python train.py --qk_norm=true --attn_scale=0.125 --bias="all" --max_seq_len=512
Each number is 128 + 32 x the weight over its row's rms, rounded and kept within 0 to 255. Layers, rows and columns count from 0. The size above them is the row's rms in percent of the matrix's.

# layer 2 MLP up, 896x224, rms 0.0833, rows 9-29, columns 0-111
size [ 94  73  76 101  98  70 100 108  91 104 112  88  97  97  71 113  97 118  84 108  76]
[[ 67  94 172 109 170 205 141  97 115 198  91 134  71 137 156 123 102 106 151 131 127 163 134 167 156 140 130 142 152 122  67 120  85  76 145 130 104 134 110 128 101  85 181 109 118 119  97 112 111 112 116 139 140  69 120 144 134 182 104 165 108 139 134 149 139  41 168 108 192 128 119 118 107 191 139 153  98  86 141 144 105 126 152  48 153 165 189 130 114 121  68 145 116 123 185  84 138 100  72 178 138 135  99 105 145 129  54  96  98  94 149  98]
 [140 114 129 183 132 128 137 108 186 163  96 123 183 152  96 116  62 156 153 121 133 167 117 152 132 135 115 160  94 127 107 140 144 102 171 108 116 157 182 129 166  44 152 165 142 119 112 159 118  84 118 139 142 136 113 161 132 122  63 133 147 125 121 166 172 139 144 115  96 131  81 132 138  91 145  88 140 147 103 101 159 165 129  96  94  97  61 158 108 144 138 116  39 107 144  91 119 131 151 154 170 117 103  89 159  61 127 151 125 172 145 106]
 [165 169 165 110  97  97 156  84 143 165  85 125 155 128 147 109 109 149  61 139 151 140 132 188 125 108 170  73 159 167 122 146 160 130  88  95 127  80 126 133 125 107 115 179 140 174 149 131 140 141  77 147 145 146 172 147 120 106 168 108  88 129 148 155 141 145 145 138 182 134 236 118 118 118 186 126 179 123 152 150 192 170 145 146  82 141 113  75  95 162 125 126 100 130 150 136 137 152 102 119 130  97 119  98 187 146 132  93 156 111 116  62]
 [132 140 146 138 128  86 130 143 107  95 165 130 111 170  97 158 118 159 125 185 124 128 140  84  92 114 159 167  85 123 138 150 139  65 101 111 113  92 153 117 145 128 128 122 148  76 169 133 156 112  78 148  79 129 142  89 147 133 110 137 103 175  35 182  83 126  78  49 131 152 157 126 140 121 152 185  88 153 172 164 117  76  92 171 122 111 163 145  94 172 196  60 185 202 155  94 118  91 176 128 166 148 116 114  97 123 121 114  53 118 140 136]
 [139 117 107 120 157 106 134  99  44 128  95  93 101  82  81  98 143 152 138 144  91 140  96 161 182 174  95 112 152  81 159  84 154  98 126 163 102 151 108 131 125 126 203 145 178 140 113  68 113 121 119  93 108 121 193  91 144 169 106 179  90 144  77 156  84 174  98  81 108  82 161 139 130 101 121 108 165 147 144 111 120 112 149 134 157 134 153 221  81  61 115 131 100 136 120 172 116 132 134 116 131 135 165  96 147 102 129 166 157  74 162 148]
 [192 153  92 150 126 140 106  75  39 171 143 143 104 135 126 137 126  48 149 140 161 107 155 115 122 158  92 164 112 119 116 119 101 149  38 163  68 114 178 103 140 157 122 125 103 138  98 131 143 126 187 176 151 166 189  52 144 136 107 116 116 163 137 135 115 138  68 131  97  86 110  92  67 134  98 150 159 166 175 151 164 104 151 108 143 154 140 102 133  96 128 126 173 120 189 142 196 134 109 104 189 131 143  77 155 144 142 102 110 120  97 156]
 [115  70 119 165 118 135 139 178  93 127  93 111 122 177 105 171  94  86 126  77 199 107 128  67 172 141 169 151 118 106 110 115 146 192 108 168 151 123 153 125 130 126 190 157 149 141 114 137  77 161  85 157 141 183 151 174 104 122 171 144 138 162  82 124 113 126 116 144 159 141 211  95  96 106 100 137 100 127 125 127  71 154 153 213 124  90 176 160  85 116  91  64 119 161 208 112 131 124 160 119  72  87 102 126 147  83 109 171 214 140  47 108]
 [127 122 134 169  99 129  49 102 113 124 146 175 179 119 160 146  80 140 130 189 113 157 147 143 158 129 125 138 135 108 123 111  87  89 116 139 139 145  99  95 175 173 135 123 108  85 141 101 140 176  30 126 146 154  73 178 125 160 153 157 118  75 113 104 120  92 123 110 119 161 101 124 117 106 138 147  96 144  70 107 148 114 142  79  76 193  80 103 153 132 125 135 209 139 134 121 122 105 147 119 108 180 127 162 172 156 118 165 111 144 139 149]
 [ 80 174 110 106 172  96 107  92  87 114  99  97 103 107 163 112 127 138 106 132 114 152 159 200 133  69 136 121  93  94  93 145 151  94 133 102 127  78 148 148 122 108 124 170 142 115 130 180  95 114  75 145 174  99  56 178 137 176 117 134 110  80 180 197 113 131 118 132 113 129 113 129 126 126  82 102 158 156 118 187 105 157  86 169  83  91 157  72 117 129 129 109 141 163  51 129 151 100 149  93  83  97 183 154 121 150 163 117 123 211 127 129]
 [167 109 107  91 105  52  71 122 130 132 106 104 113 118 117 158 171  96 127 157 140 100 174  63 157 143  89 151 107 153 203 129 215 180 139  84 108 107 150 172  97 132  98 161 100  88 105 134  90 123  94 138 109 142 107 110 137 180 153 192 106 160  98 141  87 134 107 115 178 117 183 124 104  81 134  53  78  96 113 144 159 169 153 136 133 115 150 142 153 150 121 129 184 129 150 143  82 150 132 115 158 144 153 153 123 154 142 137 132 127 123 110]
 [146 128 169 123 167 107 123 137 154 149 160 148  87 125 144 150 117 115 174 155 143 127  81 160 106 168 161 131 125  62 171  93 113  61  94 135 131 105  82  87  81 166  55 163 198 125 162 154 139 149 136 152 149 125  87 123 163 147 170 117 121 126 122 113 202  83 127 111  87 154 149 146 101 178 120  87 100  98  66  92 142 121 133 138  44 135 126 133 179 171 135 123 192 153 171 151 105 185 111 130  57 114 166 157  72 143  95  71 101 136 133 181]
 [156 140 108 138  97 105 156 155 124 137 136 178  48 128 116 101 106 166 132 136 133 129 101 136 202 163 143 169 141 168 122 181 155 214  92  76 138 132  97 105 161 132 178 145 122 105 120  42 113 187 137 129 129  72  89 137 115  92 158 151  79  92 131 140  96 104 131 178 133 116  63 191 104 152 180 113 110  80 133 204  62 184  94 145 136 149 153 115 109 132 162 176 105 149 135 157  76 146 153 133 128 142 128  44 133 108 173 120 128 118 146 159]
 [140  58 179  97 116 164 123 135 117 116 139 170 162 153 135  82 104 123 163 139 137 156  86 152 101 116 116 127 148 119 115 118 136  58 109 161 160 153 113 140 174 148  82 124  98 140 177  94 186 127 106 143 114 213 162  94 149 131 129 113 164 126 136 130 188 144 117 130 165  94 160 117 134 144 165 155 128 122 111  96 197 147 166 173 163 140  46 177 156 133  80 123 103 132  99 151  97 113 139 148 141 175 109 172  69 128 167 162 131 135 114 168]
 [129 139 114 131 116 144 164 149 128 123 124 158 154 132 116 119  91 137 124  71 117 123  94 137 113  77 126 138 176 147 143 167 121 142 132 125 154 103 116 107  98 148 103 147 124 135 103 121 118 141 184 122 115  59  96 140 115 164 145  72 126 172 142 126 147 105 148 160 150 103 146 129 146 127 145 148 133 198 162 107 122 138 123 124 190  67  92 135 105 192  75 125 154 140 105  91  75 145  76 163 160 106  99 107  96 108 135  89 123 163  42 147]
 [ 77 143 128 118 105 125 202 196 120 102  84 180 170 112  78 137 144 147 135 164 130 124  99 112 130 137 192 172 113 170 143 145  84 181 174 122  92  80 125 179 101 115 148 194 115 130 108 158  98 133 191 140 109 137 116 127 141 104 132 107 111  90 136  85 162 118  94 159 116 162  81 107  40 131 150 151 163 133 142  87 223 142 156 130 123 124 116 123  86 112 117 129  93 118 159  98 122 135  75 159 137 150 131 192  41 161 153 103 129 152 136  86]
 [149 114 134 134  71 188 114 142 139 121 154 134 134 115  66 111 158 128 118  57 151 181  94 101 143 103 129 102 132  98  77 130 100 127 105 132  92  82 142 188 101  97 106 119 130 190 128 103 111 136 122 159 113 117 124 127 191 155 149  94 101 111 129 143 144  87 187 125  73 147 119  85 157 207 187  97 146 161 145 157 106 100 132 100  82 126  94 169  77  68 175 210 124 172 138 122 151  62 126 138 138 127 134 118 105 139 131 165 184 194 149 116]
 [163 135 153 148 190 123 109 182 188 127 120  90 156 154 116 164 155  96 187 133  99 102 106  39 171 142 133 148 104 100  94 166 136 137 152 114 110 117  98 181 118 131  55 110  86 130 115  95 129  95 129 133 111 124 122 130 163 154 167 110 128 137 134 109 115 102 142 120 178 134 171  63 157  75 120 138  79 187 140 144 157 196 149  90 139 135 119 155 171 170 103 120 179 160  87 116 116 137 137 129  65 116  93  86 126 116 138 155 151 129 135 183]
 [117 112 118  74 160 107 162 123 122 101 135 122 110  92 172 135 132 138 117 162  64 116 121 171 116  98 100 145 177 158 129 127 121 142 130 153  60 153 137 139 142  87 132 113 117 129  49 167 167 154 174 111  91 117 127  65 118  97 119 169 167 139 126 128 166 140 158 159 144 129 104 127 158 124 155  86 135 123 148 151 167 131 136 149 134 183 205 123 135 158 108  77 102 131  99 139 154  93  99  92 176 193 106 130 141 119 161 138  68 125 107  89]
 [ 97 111 147 117 126  53  42 150 197 125 146 132 141 153 175 181 135  98 167 117  97 154 122 103 166  86 116 155 102 114 122 107 144 137 124 122 172 130 125  68 143 119 137 145 107 123  91  52 104 120 109 118 161  97  97  53 134  66 144 115 137 134  82  67 116  92 121  79 176  94 125 113 145 134 151 125 119 146 114 110  93  94 140 135  83 157 106 123 151 145 158 125  77 192 199 110  82 129 123 150 161 110 106 142 122 150  77 156  95 159 144  61]
 [114 115 100 136 139 171 189  62 139 107 117 164 132  97 112 126 128 135 124 132 138 146 104 160 113 158 140 146 129  95 125 108 171 131 107 145 102  89 125 111 123 168 134 126 125 103 114 155 175  96 159 139 141  50 158  66 115 109 165  99 155 113 141 131 101  55 201 133 137 124 152  61 157 101  33 126  99 117 132  83  82 170  92 132 104 134 143 227 192 148 107  53 136 116 152 110 126 167  67  83  58 154 185 101 118 155  76  91 123 186 183  98]
 [120 110 123 111 129 159 146  59 139 174 142 116 109 213 124 105  82 103 114  70  43 109 118  98 135 106 146 184 131 138  98 129 115 116 145 190 106 106 110 120 125 208 116 152 109  91 103 152 166 116 120 132 105 168 162 141 146 122 167 184 100 146 104 151 138 130 168 109 107 139 113 116 153  58 165 105 108 148 159 114 124 172 130 161 135 114  62 109 135 139 110 140 116  88  95 156 101 120  93 193  94 100 142 137 205  96 135 123  93 229 116 143]]
# layer 2 MLP down (transposed), 896x224, rms 0.0746, rows 9-29, columns 0-111
size [ 95  85  83  95  99  75 106  98  99 105 112  96  98  89  80 105 106 120  88 109  81]
[[ 97 116 177  85 111 138 143 148 178 169 167 122 136 137 139 116  81 133 144  95 159 157 129 163 173 121 111 115 193 126 117 125 144  78 131 136 146 153  99  96 108  90 188 109  88 106 124 168 106  77 145 119 143 103 129 122 120 123  65 114 102 133 155 126 104 114 115  63 146 133  94 165 136 166 169 137 109  80 162 115 107 111 101  48 148 137 119  87 136 122 111 105 122 121 149 117 123 114 154 193 164 187 156 117 134  70 107 137  31 147 147 124]
 [ 99 126  81 130  55 192 105 105 112 169 124 103 117 180  85 112 161 125 118 118 103 164 123 161 167  85 106 231 131 121 171 116 122 126 128 154  92  56 103  84 156  99 118 130 123 126 136  88 104  74 169 106  80 220  97 156 147  95 143 128 181 129  85 144 133 129  94 178 112 109 112 105 137 107 138 170  75 128 137 166 103 180 125 208 157 117  98 116 168 156 165 127 126 125 139  87 135 162 148 163 171 140  58  92 131  21 157 103  98 124  94 147]
 [152 112  90 125 126 132 103 131 186 134  76 134 152 137 149  98 167  83 116  99 116  31  98 186 132 105 147 121 159  93 116 130 143 136 104 112 138  84 154 108 103 126 147 130 138 118 167 161 143  72 151 153 150 105  88 133 155 112 140  84  92 148 131 154 190 172  93  61 149 117 134 171  85 155  96 109  98 106 120 130 121 159 131  82 106 169 191 129  71 159 180 162 167 105 140 116 123 134 179 141 106  87 118 162 124 126 141  90 197 117 132 148]
 [141 156 108 166 120  92 119 112  63  64  80 121 113 156 127 115 161 131 179 175 103  46 196  95  82  67 138 131 146 109 153  80 112 109 106 113 147 130 109 142  66 126  90 167  97  83 100 113  65 154  86 120 124  92 163 109  87 149 102  79  95 122 172 154 163 180 123 144 100 155 113 123 118 161 149 145 176  88 132  76 159 110 134 129  62 114  94 130 168 126 163 107 162 156 116 118 100 112 220 129 128  96 118 182 188 106 110  95  82 151  34 159]
 [ 97 119  76 159 132 133 146 121  99 117  83  86 120 138 124  55 184 126 104 116  86 117 120 123 136 198 144  69 113 100 167 112 108 174 127 168 126 138 156 140 166 107 156 160  85 114 114 117  67 128 155 134 119 103 180 117 189 103 134 139 141 141  94 150 115 196 131  73 126 111 145 136 125  80 116 115 209 174 109 123  76 122  97 101 138 144 139 157  63  73 115 137  99 126 156 104  83  92 201 175 111 168 123 123 162 137 108 179 126 126  87 123]
 [175 140  61 174 103 143  73 117 127 102 124  71  96 106 120  96  71 101 126 177 179 170 156  88 160 153 117 130  99 103 108  99 132 156 139 169 124 150 134 122 158  71 121  84 109 123 142  72 123  97 122 160 132 123 151  97 136 152 127  90 111 152  87 129 137 159 118  68 115 115 119 182 151 165 111 114 103 131 148 158 153 104 192  89 106 162 170 112 104 176 141 127 156 121 217 113 112  86 157  89 147 131 132 133  75 146  91 109 148 128 168 128]
 [121 127 100 109 148 142 125  92 104 149 123 102 142 182 143 142 168 123 121 173 114 106 125  87  81 106 119  79 131 131  94  94 142  87 137 137 113 110 112 116  95 102 118  88 147 120 115 105 131 128 211 104 136 150 164  75 119 137 114 151 102 103 151 190 144 158 130 122 141 111  50 131  94 155 148  86 163 159 132 119 174 110  88 150 119 155  92 108 178 114 104 122 175  94 151 187 122 185  57  94 142  89 126  91 153 132 122 106 108  96 127 128]
 [153 141  93 146 142 127  81 129  56  92 155 155 159 111 179  73  91 135  80 106 111 159 169 122 135 105 152 138 119  92 146 144  99 133  99 150 128 144 101 112 109 166  78 130 147  69 125 133 190 161  66 153 175 148 126 154 142  90 100 158 121 124  64 110 106 140 154 182  93 120 112  81 109 107  71 118  96 146  99 175 169 137  95 102  67 189 164 163 124 144 108 135 180 159 140 100 151 138 155  98 127 190 125 159 184 164 118 183 138  83 109 112]
 [ 29 142 129 112 148 140  61 117  89 141 115  99 120 136 139 118 156 129 114 128 141 123 130 162 175  98 159 103  97 127 111 145 149 120  89 116 148  99 135 137 140 145  88 171 116 113  72 197  79 140 108 126 128 112  78 129 137 192 140 169  99 150 142 110 137 148  78 131 124 151 119 162 127 162 142 122  99 130 162 142  94 146  93 157 127  80  98  94  96 132 156 156 102 174  40 164 156 120 180 103  92 141 160 106 136 131 122  81 142 145 105 162]
 [ 77 124 171  46 137 134 135 106 106 155  61  96 120 181 149 129 153  81 178 120  76 176 172 122 167 129 129 193 140 162 155 159 144 102 145 132 175 188 170 113 103  90  66 158 117 120  82  88 136 124  57 129 177 112 159 109 127 118 136  90 121 156 136 152 177 100 138 134 149  50 132 122 135 138 118 161 134 132 131  75  95  90 166  84 130 144 176 132 163 190 124 163 130 152  97  75  92 132 124  90 133 145 113 130  94  86 168  99 124 122 103 138]
 [131 136 160 160 134  93 124 117 161 144 168 139  86 120  90 143 160 107 184 135 153 184 106 182 162 135 127  99 114 154  85 121  76  65 179 117 152 135 122  99 136 111 138 149 150 117 192 138 103 181 206 148 171  35 142 114 167 153 170 117  96 153  84 125 159  43  88  97  75 128 103 127  79 143 129 104 124 134 124 173  84 123 171 169  80 138 135  98 125 177 111 132 201 131 119 159 121 156 119 114 110 116 171  87 156 105  89 143  84  98 140 164]
 [154  54  92 130 131 123 160 147 155  98 154 138 145 117 122 143  76 127 126 161 113 135  85 146 174 126 141 128 189 167 129 136 159 202 129  75 118  95 143  39 140 151 137 131 141 155 132  70 137 153 117 143 113 115 101 115 115 111 146 176 111  95 157 141 111  91 161 140 134 134  54  68  97  96  99  95 174  87 113 168 137 132  68 157  95 186 157 106 187 177 151  91 190 134 135 107  61 110 142 116 161 170 161 138  70 109 165 118  93 138 113 168]
 [109 123  95 210 170 108 143  94 120 102  84 134 142  81 119 139 140 147 145 113 117 153 136  70 143 103 147 161 131 161 153 123 118 121 101  99 141 106 158 127  89 109 193 203  82 115 133 134 135 161 136 104  86 115 150 143 104 163 203 111 164 158 118 116  98 120 180 114 124 109 102 103 123 212 140 124  71 157 173 175  88 123 128  90  88 125 139 113 116 146 151  99 129 130  98 100 206 138 119 121 133 139  84  82 202 140 130 109  90 154 118 103]
 [107 130 141 120  84 116 110 136 124 186 139  89 152 104 187  85 125  72 154 219 154 116 187 130 139 195 123 132  57 115 134 103 129 125 117 155 114  89 171 127 140 154 188 103 147 135 176 105 158 102 108 107 126 139 124 129 175  86  91 167 140 151 122 128  91 138 110 122 105 170 137 143 148 108 135 110 127 115 106 161 133 123 141 160  76 146 121  98  95 116 190 143 104 112 147 206 132  72 155 158 159  76 143 128 142 159 172 112 172 120 211 169]
 [ 91 126 181 115 126 107 127 156 120 147 123 165 139 144 112 151 160 137 140 114 141 177  85 171  99 141 169 173 151 153 105 125  52 168 173 113  59  70 166 165 110  91 182 113  51 186 100 177 154 104 197 125 144 145 131 115  77 135 165 109 121 121 137 111 140 104 126 146 138 168  91 131  61 106 176 164 145 179 150 139 175 165 168 144 120 114  99 121  84  96 127 130 126 108 121  92  84 128 126 119 134 137 127 180 104  88 117 101 181 129 154 113]
 [134 121 148 150 125 153 101 136  79 139 107 134 129 133 117 156 135 129 108 130 129 155  57  76 145 132 130  91 141 161 166 124  77  90 120  97  97 135 164  78 149 144 161 178  99 175  81 138 151 149  93 150 175  96 146 161 166 165 103 130 101  87 105 153 143 136 123 107  86 131  35  94 168 124 162 100 172 147 127 122 156  91 113 176  99 124 120 200 104  65 188 153 123 130 144  78 121  94 193 147 147  73 149  89 117 140 137 119 113 118 100  99]
 [176  91 123 166 184 126 169 130 125 116 137 129 152 142 170 117 102  68 123 143 139 139  61 100 160 109 119 118 117  92  91  78 129 125 171 129 153  89  75 158 148 126 100 173  59 114 102 127 111 117 125  68  79 151 132  46 130 124 160 113 109 188 104 127 120  91 135 121 139 143 137  91 103 146  84 110 157 168 125 109 145 162  62 155 189 133  99 159 159 244  87 106 182 121 156  90 111 127  69 149 126  87 114 137 136 113  73 113 157 141  87 179]
 [107 124 101  58 151 172 164 134 138  95 128 147 145 105 170 125  60 166 128 203  47 114 142 221 130 133 130 113 149 154  77  66 143 121 159 101  54 111 118 157 105 143 157  90 112 108 120 177 151 115 147  77 117 114 103 133  97 145 119 166 161 172 141  72 139 156 126 151 136  99  95 132 118 125 157 143 104 129 158 178 191 133 136 171  82 182 199  81 180 142 152  97  71 125 128 118  83 128  68 124 192 151 138 177 121  86 111 123  84 102 158  80]
 [ 97  99 158 198 165  99  87 140 156 134 104 159 119 166 113 131 122 101 153 143 152 149 142 174  85 130 158 110  96 114 144 142 154 112 126 126  98 100  29 104 113  79 151 111 119 113  62  56 107 138 182 111 176 125 125  92 190 115 153  83  99 135 156  72 158  90 157  72 165 131 177 118 155  72 104 137 150 111  87 129 146 147  70 107 122 191 142 129 181 112 137 147 139 137  90 146 183  99 198 113 109 110 131  97 121 114  36 138 113 216 136 127]
 [112 126 128 117 150 103 111  93 120  96 120 156 124 127 116 144 119 117 170  94 169 154 151 152  97 181  65  74 109 178 143 100 179 145 160 117 114 120 155 120 155 165 102 143 101 154 126 152 168 109 119  97 158 130 188 137  92 169 164 151 148 108  96 101  64 141  97 197 125  46  89  86 171 131  83 189 139 118 155 111 139 126  94 114 117  90  89 128 112 166 165 182 132  86 132 109 117  69  94 113  75 113 172 113 146 122 182 115 156 107 130 124]
 [164 178 140 126 133 105 123 133 125 141  94 147  91 173 163 107 161 159  97  83  92 100 154  87 109  86 167 164  74 119 131 194 152 168 106 177 108 107 153 159 135 137  98 176 163 135 123 122 135 179 115 162 117  92  99  91  92 134  37 113  62  90 103 102 105 142  99 134 155 106 138 111 127 124 114 115 113 167 117 170 118 120 132 139  85 125 134 192 117 134  71 139 122  82 151 110 118 150 101 223 143  92 141 189 133 149 176 116  54 173 142  92]]
# layer 2 MLP gate, 896x224, rms 0.0832, rows 10-29, columns 0-111
size [ 80  79  97  96  69  94 105  91 100 106  91 100  97  72 110  98 121  86 110  76]
[[146 166 147 140 117 209  94 124 164 131  95  94 135 128 132 149  77 152 163  96 112 196 141  74 172 158  88 188 119 118 110 119 136 115 164 134  65 150 127 161 164  72 139 123 123 127 120 164 106  55 149 150 139 153 138 186  98 103 137 172 149 154 110 143 145  88  90 132  99  86 111 145 159  98 165  89 158 113 118 139 212 139 118 132 157 159  89 150 113 160 171 129 152 153 182  76 107  98 189 145 150 126 122 102 115  74 162  78 112 162 115 105]
 [109  78 112 152 122 127 132 111 113 124 112 188 147 144 173 165 144 145 199 128 109  97 161  70 167 122 142 143 149 141 185 162 111 127 152 183 161 183 161  94 145 159 101  78 154  63 100  95 167 157 156 130  90 101 113 120  73 154  68 132 132 125 101 171 107 159 107 119 124 121  94  64 133 152  64  94 140 117 134  69 109 157 190  46  96 132 126 166 123  83 153 138  95 143 123 106 205 136 125 159 163 133  98 136  42 124 146 133 140 147  96 140]
 [125 121 137 147  90 119 112 134 141 101  87  82 127 128  97 155 115 129 140 149 121 141 131 124 144 107 124 131 135 115  89  89 104 194  88 115  90 105  85 145 127  95 136 113 154 120  95 125 150 144 122 137 171 145  84  92  85 124 139 173  75 101 114 110  91 172  34 137 107 129 146 176 119 113 132 173  94  76 173 124 121 143 131  90 102  73 139  56  66 150 111 191  97 151 147 112 169 120  97 112 135 166 112  93  58 125 147 110 176 129 145 148]
 [139  81 143  73 135 120  56 132 154 124 139 149 113 153 181  97  58  90 108 158 122 102 151  99 106 111 110 147 152 130 187 169  85  94 173 106 187 116  93 133  86 166 124 102 150 167 115 176  89 158  75 144 146 167 155 183 153 134  52  93 146  46 130 108 165  95  82 109 141 130 122  89 191  91 130  79 118  88 134 118 168 177 115 134  70  86 128 120 135 135 180 105  88  96  76 137 174 110 119 151 157 165  52 129 124  93 151 148 112 184 131 167]
 [108 168 123 125 159 159 177 168 196 155 129  94 152 128 149 154 163  85 170 130  93 164 189  99 177 118  97 108  91  93 104 126 128 128 133  88  92 137 167 145 150 138 168 152  81  76 122 162 167 146 139 135 130 136  94 135 123 124 137 123 126 119 114 119 120  50 116  90 137  82 143 105 148 104 130 141 136 141 119 152 124  94  91 154 104 133 156 108  47 165 114 116 158 208 118 120  56 120 125  96  99  72 153 124  77 119  82 110 140 156 127 160]
 [136  95 118 143 108 140  93 217 155 124  70 112 121  71  95 197 131 199 100 103 169 116 154 128 137 118 148 100 107 107 136 128 127 137 120  87 165  76 113  96 104 142 144 165  98 171 161 150  86 118 134 177 131  79 135 163 113 171  99 145  86 155  76 124  79 100 116 185 128 107 205  92 147 117 198 113 100 133 103 115  64 119  91 115 150  70 144 120 111 163 157 144 135 171 122 153 126 103 182 159 152  95 158  82 179 112 116 159 158 117 134 147]
 [ 88 108 116 139 128 117  70  92 135 124 142 150 106 130 200  93 153 160 108  83 135 103 141  97 132  67 120 109 125 122  90  79  85 133 124 115 111 143 102 165 155 129 192 202 142 103 141 145 138 127  87 202 232 126 125 139 145 203  91 112 108  72 126 159 148 137 112 111 136 128 112 126  90 165  68 136 109 150 114 157 149 116 148 118  72 123 180  88  94  88 142 145  87 162 108 124 161 115 115 118 145 162 108 116 128 149 128  81 179 145 147 110]
 [ 87 170  90 143 129 153 113 130  95 113 124 101 126  92 101  87 156 151 182 119 151 159 149 157 149  89 164 109 120  96 130  98 122  74 107 109 168 147 141 145 167  95 106 197 163 105 141 176 107 125 129 141 168  89  88 198 166 224 130 104 101 117 160 104 126  78 110 169 109 110 115 111 140 171 129  72 128 131 136 165 151 145 108 167 140 129 163 123 118 155  98 142 167 161  26 174 156 100 175 107 101  71 139 159 155 168 110  97 152 181 112 135]
 [128 173  93 171 127 152 139  71 174 158 121 102 143 129 110 103 190 116 151 102 141 126 130 137 128 147 100 106 121  81  74 132 136 163 155  86  96 132 110 149 138 124  65 158  27 123 139 142  95 107 132 161 121 123 165 114 112 135 196 137 128 108  79 119 147 119  98 130  80 153 117 142 106 104 131 172 102 128 139 151 122 137 127  87 145 160  70 150 120 138 135 110 133 147 130 136 164 169  99  97 123 167 122  95 176 135 127 188  99  91 165  97]
 [118 150 140 166 132 116 111 145 140 125 151  78 100 147 107 115 163 115 113 105 134 147 119 128  84 162 133 128  91 150  78  78  86  81  61 116 152 144  95  96 180 141 104  61 120 126 139 159 114 137 190 137 138 154 131  82 119 162 120 141 119 145 125 128 148 109 152 118  94 173 139  62 114 164 135 147  71 123 117 141 145  95 166  73  71 112 130  99 106 178 101  93 171 135  82 148 175  75  90  76 184 127 128 158  78 150 143 126 107  70 144 181]
 [142 138 119 149 153 145 128  92 161 127  90  76 199 135 127 134 142 133 176 121 121 142 171 129  73 101  66  94 139  96 133 133  81  24 185 160 106 143 177 126 164 103  91 154 131 145 168 174 153  80 101 122 142 143 140 107 118 173  95 144 170 155 176  91 170 126 102  90 102 104 167 113 161 126  93 153 149 191  93  80 166  80 163 142  92 120 112 152 119 110  90  99 126 121 112  64 197 119 112 170 123 115 146 185  96 147  96 137 127  93 103 104]
 [195  77 208 118 117 148  61 104 106 139 122 149 180  88 147 171  84  98 161  99 106 105  99  67  80 110  96 148  99 143  98 185  94  98 134 155 122 133 149 130 198 126 122 105 140 170 137 103 141 142 119 156 129 161 148 127  99 119 144 123 126 174 130 147 152  88  69 125  99 101 173 127 127 127 121 150 117 127 122 107 177 126 158 144 153 113 129 110 151 157  87  88  97 150 161 162 103  88  97 157 109 193 143  63  96 124 115 121  86 143 119 166]
 [ 99 112 180 102  90 169  49 124 164 147 125  85  86  63 123 163 138 105 122 187 121 120 195  94 193 151 148 131  87 157 116  79 124 117 163 151 124 134 129 137 142 148 167 126 182 148 152  96 170 129  90 160 131 123 136 110 172 176 103 173 123 109 148 119  91 145 142 110 100 142 135  71 122 124  97 115 137  83 124 129 123  91  96 151  29 172 184 100 139  94 139 112  66  74 148 144 124 110 156 115 111 153 168 154 132 118 177  86 137 102 166 161]
 [105 121 117 107 104 118 152 145 106 114  69 168 133 109 123 160 101 164 131 120 121 173 103 155  89  90 214 134 127 158  87 137 123 157 192 129 153  93 148 156 117  94 192 157 141 128 133 165 121 116 192 142 165 200 169 111 128 137  86  71 101  69 128  94 149 123 132 125 137 158  77 103  60 160 136 137 176 117 124  42 157 116 119 136 124 175 111 109  66 117 121 136 123 124 157 102  99 145  80 130 138  86 154 178  65 167 128 115 163 158 104 147]
 [189 103  70 198 105 177 118 123 116 139 130 138  80 140  68 202 114 127 146 104 178 163 124 132 133 103 120 170 141 128  97 109  87  83 116 115  92 125 135 167 116  54 132 130 138 207 145  95 109 145 131 159 147 165 169 176 120 189 160  80  97  94  59 152 144  95 128  86 121 126  62 144 169 129 159 114 171 149 141 131 102 103 168 149  74 102 112 136  80  78 150 131 113 156 155 116 174 114 176 169 149  99 125  87 144 172 140 171 147 167 138 111]
 [199 115 173 185 147 138 154 143 187 133 107  95 178 149 149 140 136 120 163  88 104 139 106  72 160 150 138 139 118  94 135 143 195 167 169 125 123 108  87 155 115 146  69 116 126 123 107  97 136  81 104  97 140 134 148 121 161 159 146  90 106 133 118 116 106 103 180 136 145 115 152  92 144  57  73 116  64 195 176 155 178 183 103 114 168 145 110 135 133 167  60 114 158 122 116  62  76 163 152 113  85 111  92 102 133 120 121 157 157 134 146 117]
 [123 125 131 176 116 146  98  96 161 149 111 167 114 148 127  93 112 106 136 116 143 124 147 111 176 146 134 124  94 119 117 154 100 140  74 144 171  93  90 148 154 159  96 152 123 142 175  68  86 116  86 140 180 151  99 167 124 119 150 100  81 118 125 141  50 101  96  63  94 139 164 147  86  90 121 144 158 126  92 135  34 124  97 117 139  98  72 138 128 171 151 162 133 130 156  91 141 152 143 145 102  85 108 105 118 114 194  98 104 122 144 166]
 [167 160 113 119 101 157 207 118  43 126 104 119 111 134  95 112 113 140  87 109 147 132 139 125  96 172 109 138 129  98 119 129  75 105 111 137 141 156 182 158 115 156 108 138 157 154 157 197 141 101 144 162  88 158 169 202  97 141  93 160 150 147 141 192 126 155 101 190 107 134 104 134  93 135 108 170 119 155 128 111 123 152 141 137 151  94 137  99  91  77 137 131 120  44 139 110 136 138  98 105 144 158 172 116 110 153 203 119 111  91 109 199]
 [106 135 131 146 153 173 195  88 122 111 175 117 104  72 103 124  82 158  97 121 126 156 140 162  89 190 110 111 112 124 158  96 185  94 157 124 120 113 109 133 123 121 123 147 153 115 182 182 158  95 135  52 100  61 101  89 107 127 109 116 111  80  97 127  91  64 223  96 127 134 173  73 139  86 121  69 129 123 119 106 105 168 111 102 135 153 134 180 162 180 148 121 151 116 114 140  47 146  82  88  90 146 156 136 141 152 103  79 154 153 135 116]
 [ 77 133 129 205  94 141 118 112 156 174 134 154 140 153 122 181 161 110 136  99  53 120 156 128 107  98 156  68 158  96 173 155 136  94 147 149 117 111  48 132  84 105 125 116  79 103  80  89 137 130 119 170  94 121  90 198 157 151 179 182 139  91 104 110  99 186 104  79 135 141 126 114 127  72 163 160 116 144 169 123 134 100 145 137 132  94 131  61 146 132 166 153 143 106 137 124 112 141 109 183  61 159 109 163  98 103  90 121 123 157 146 156]]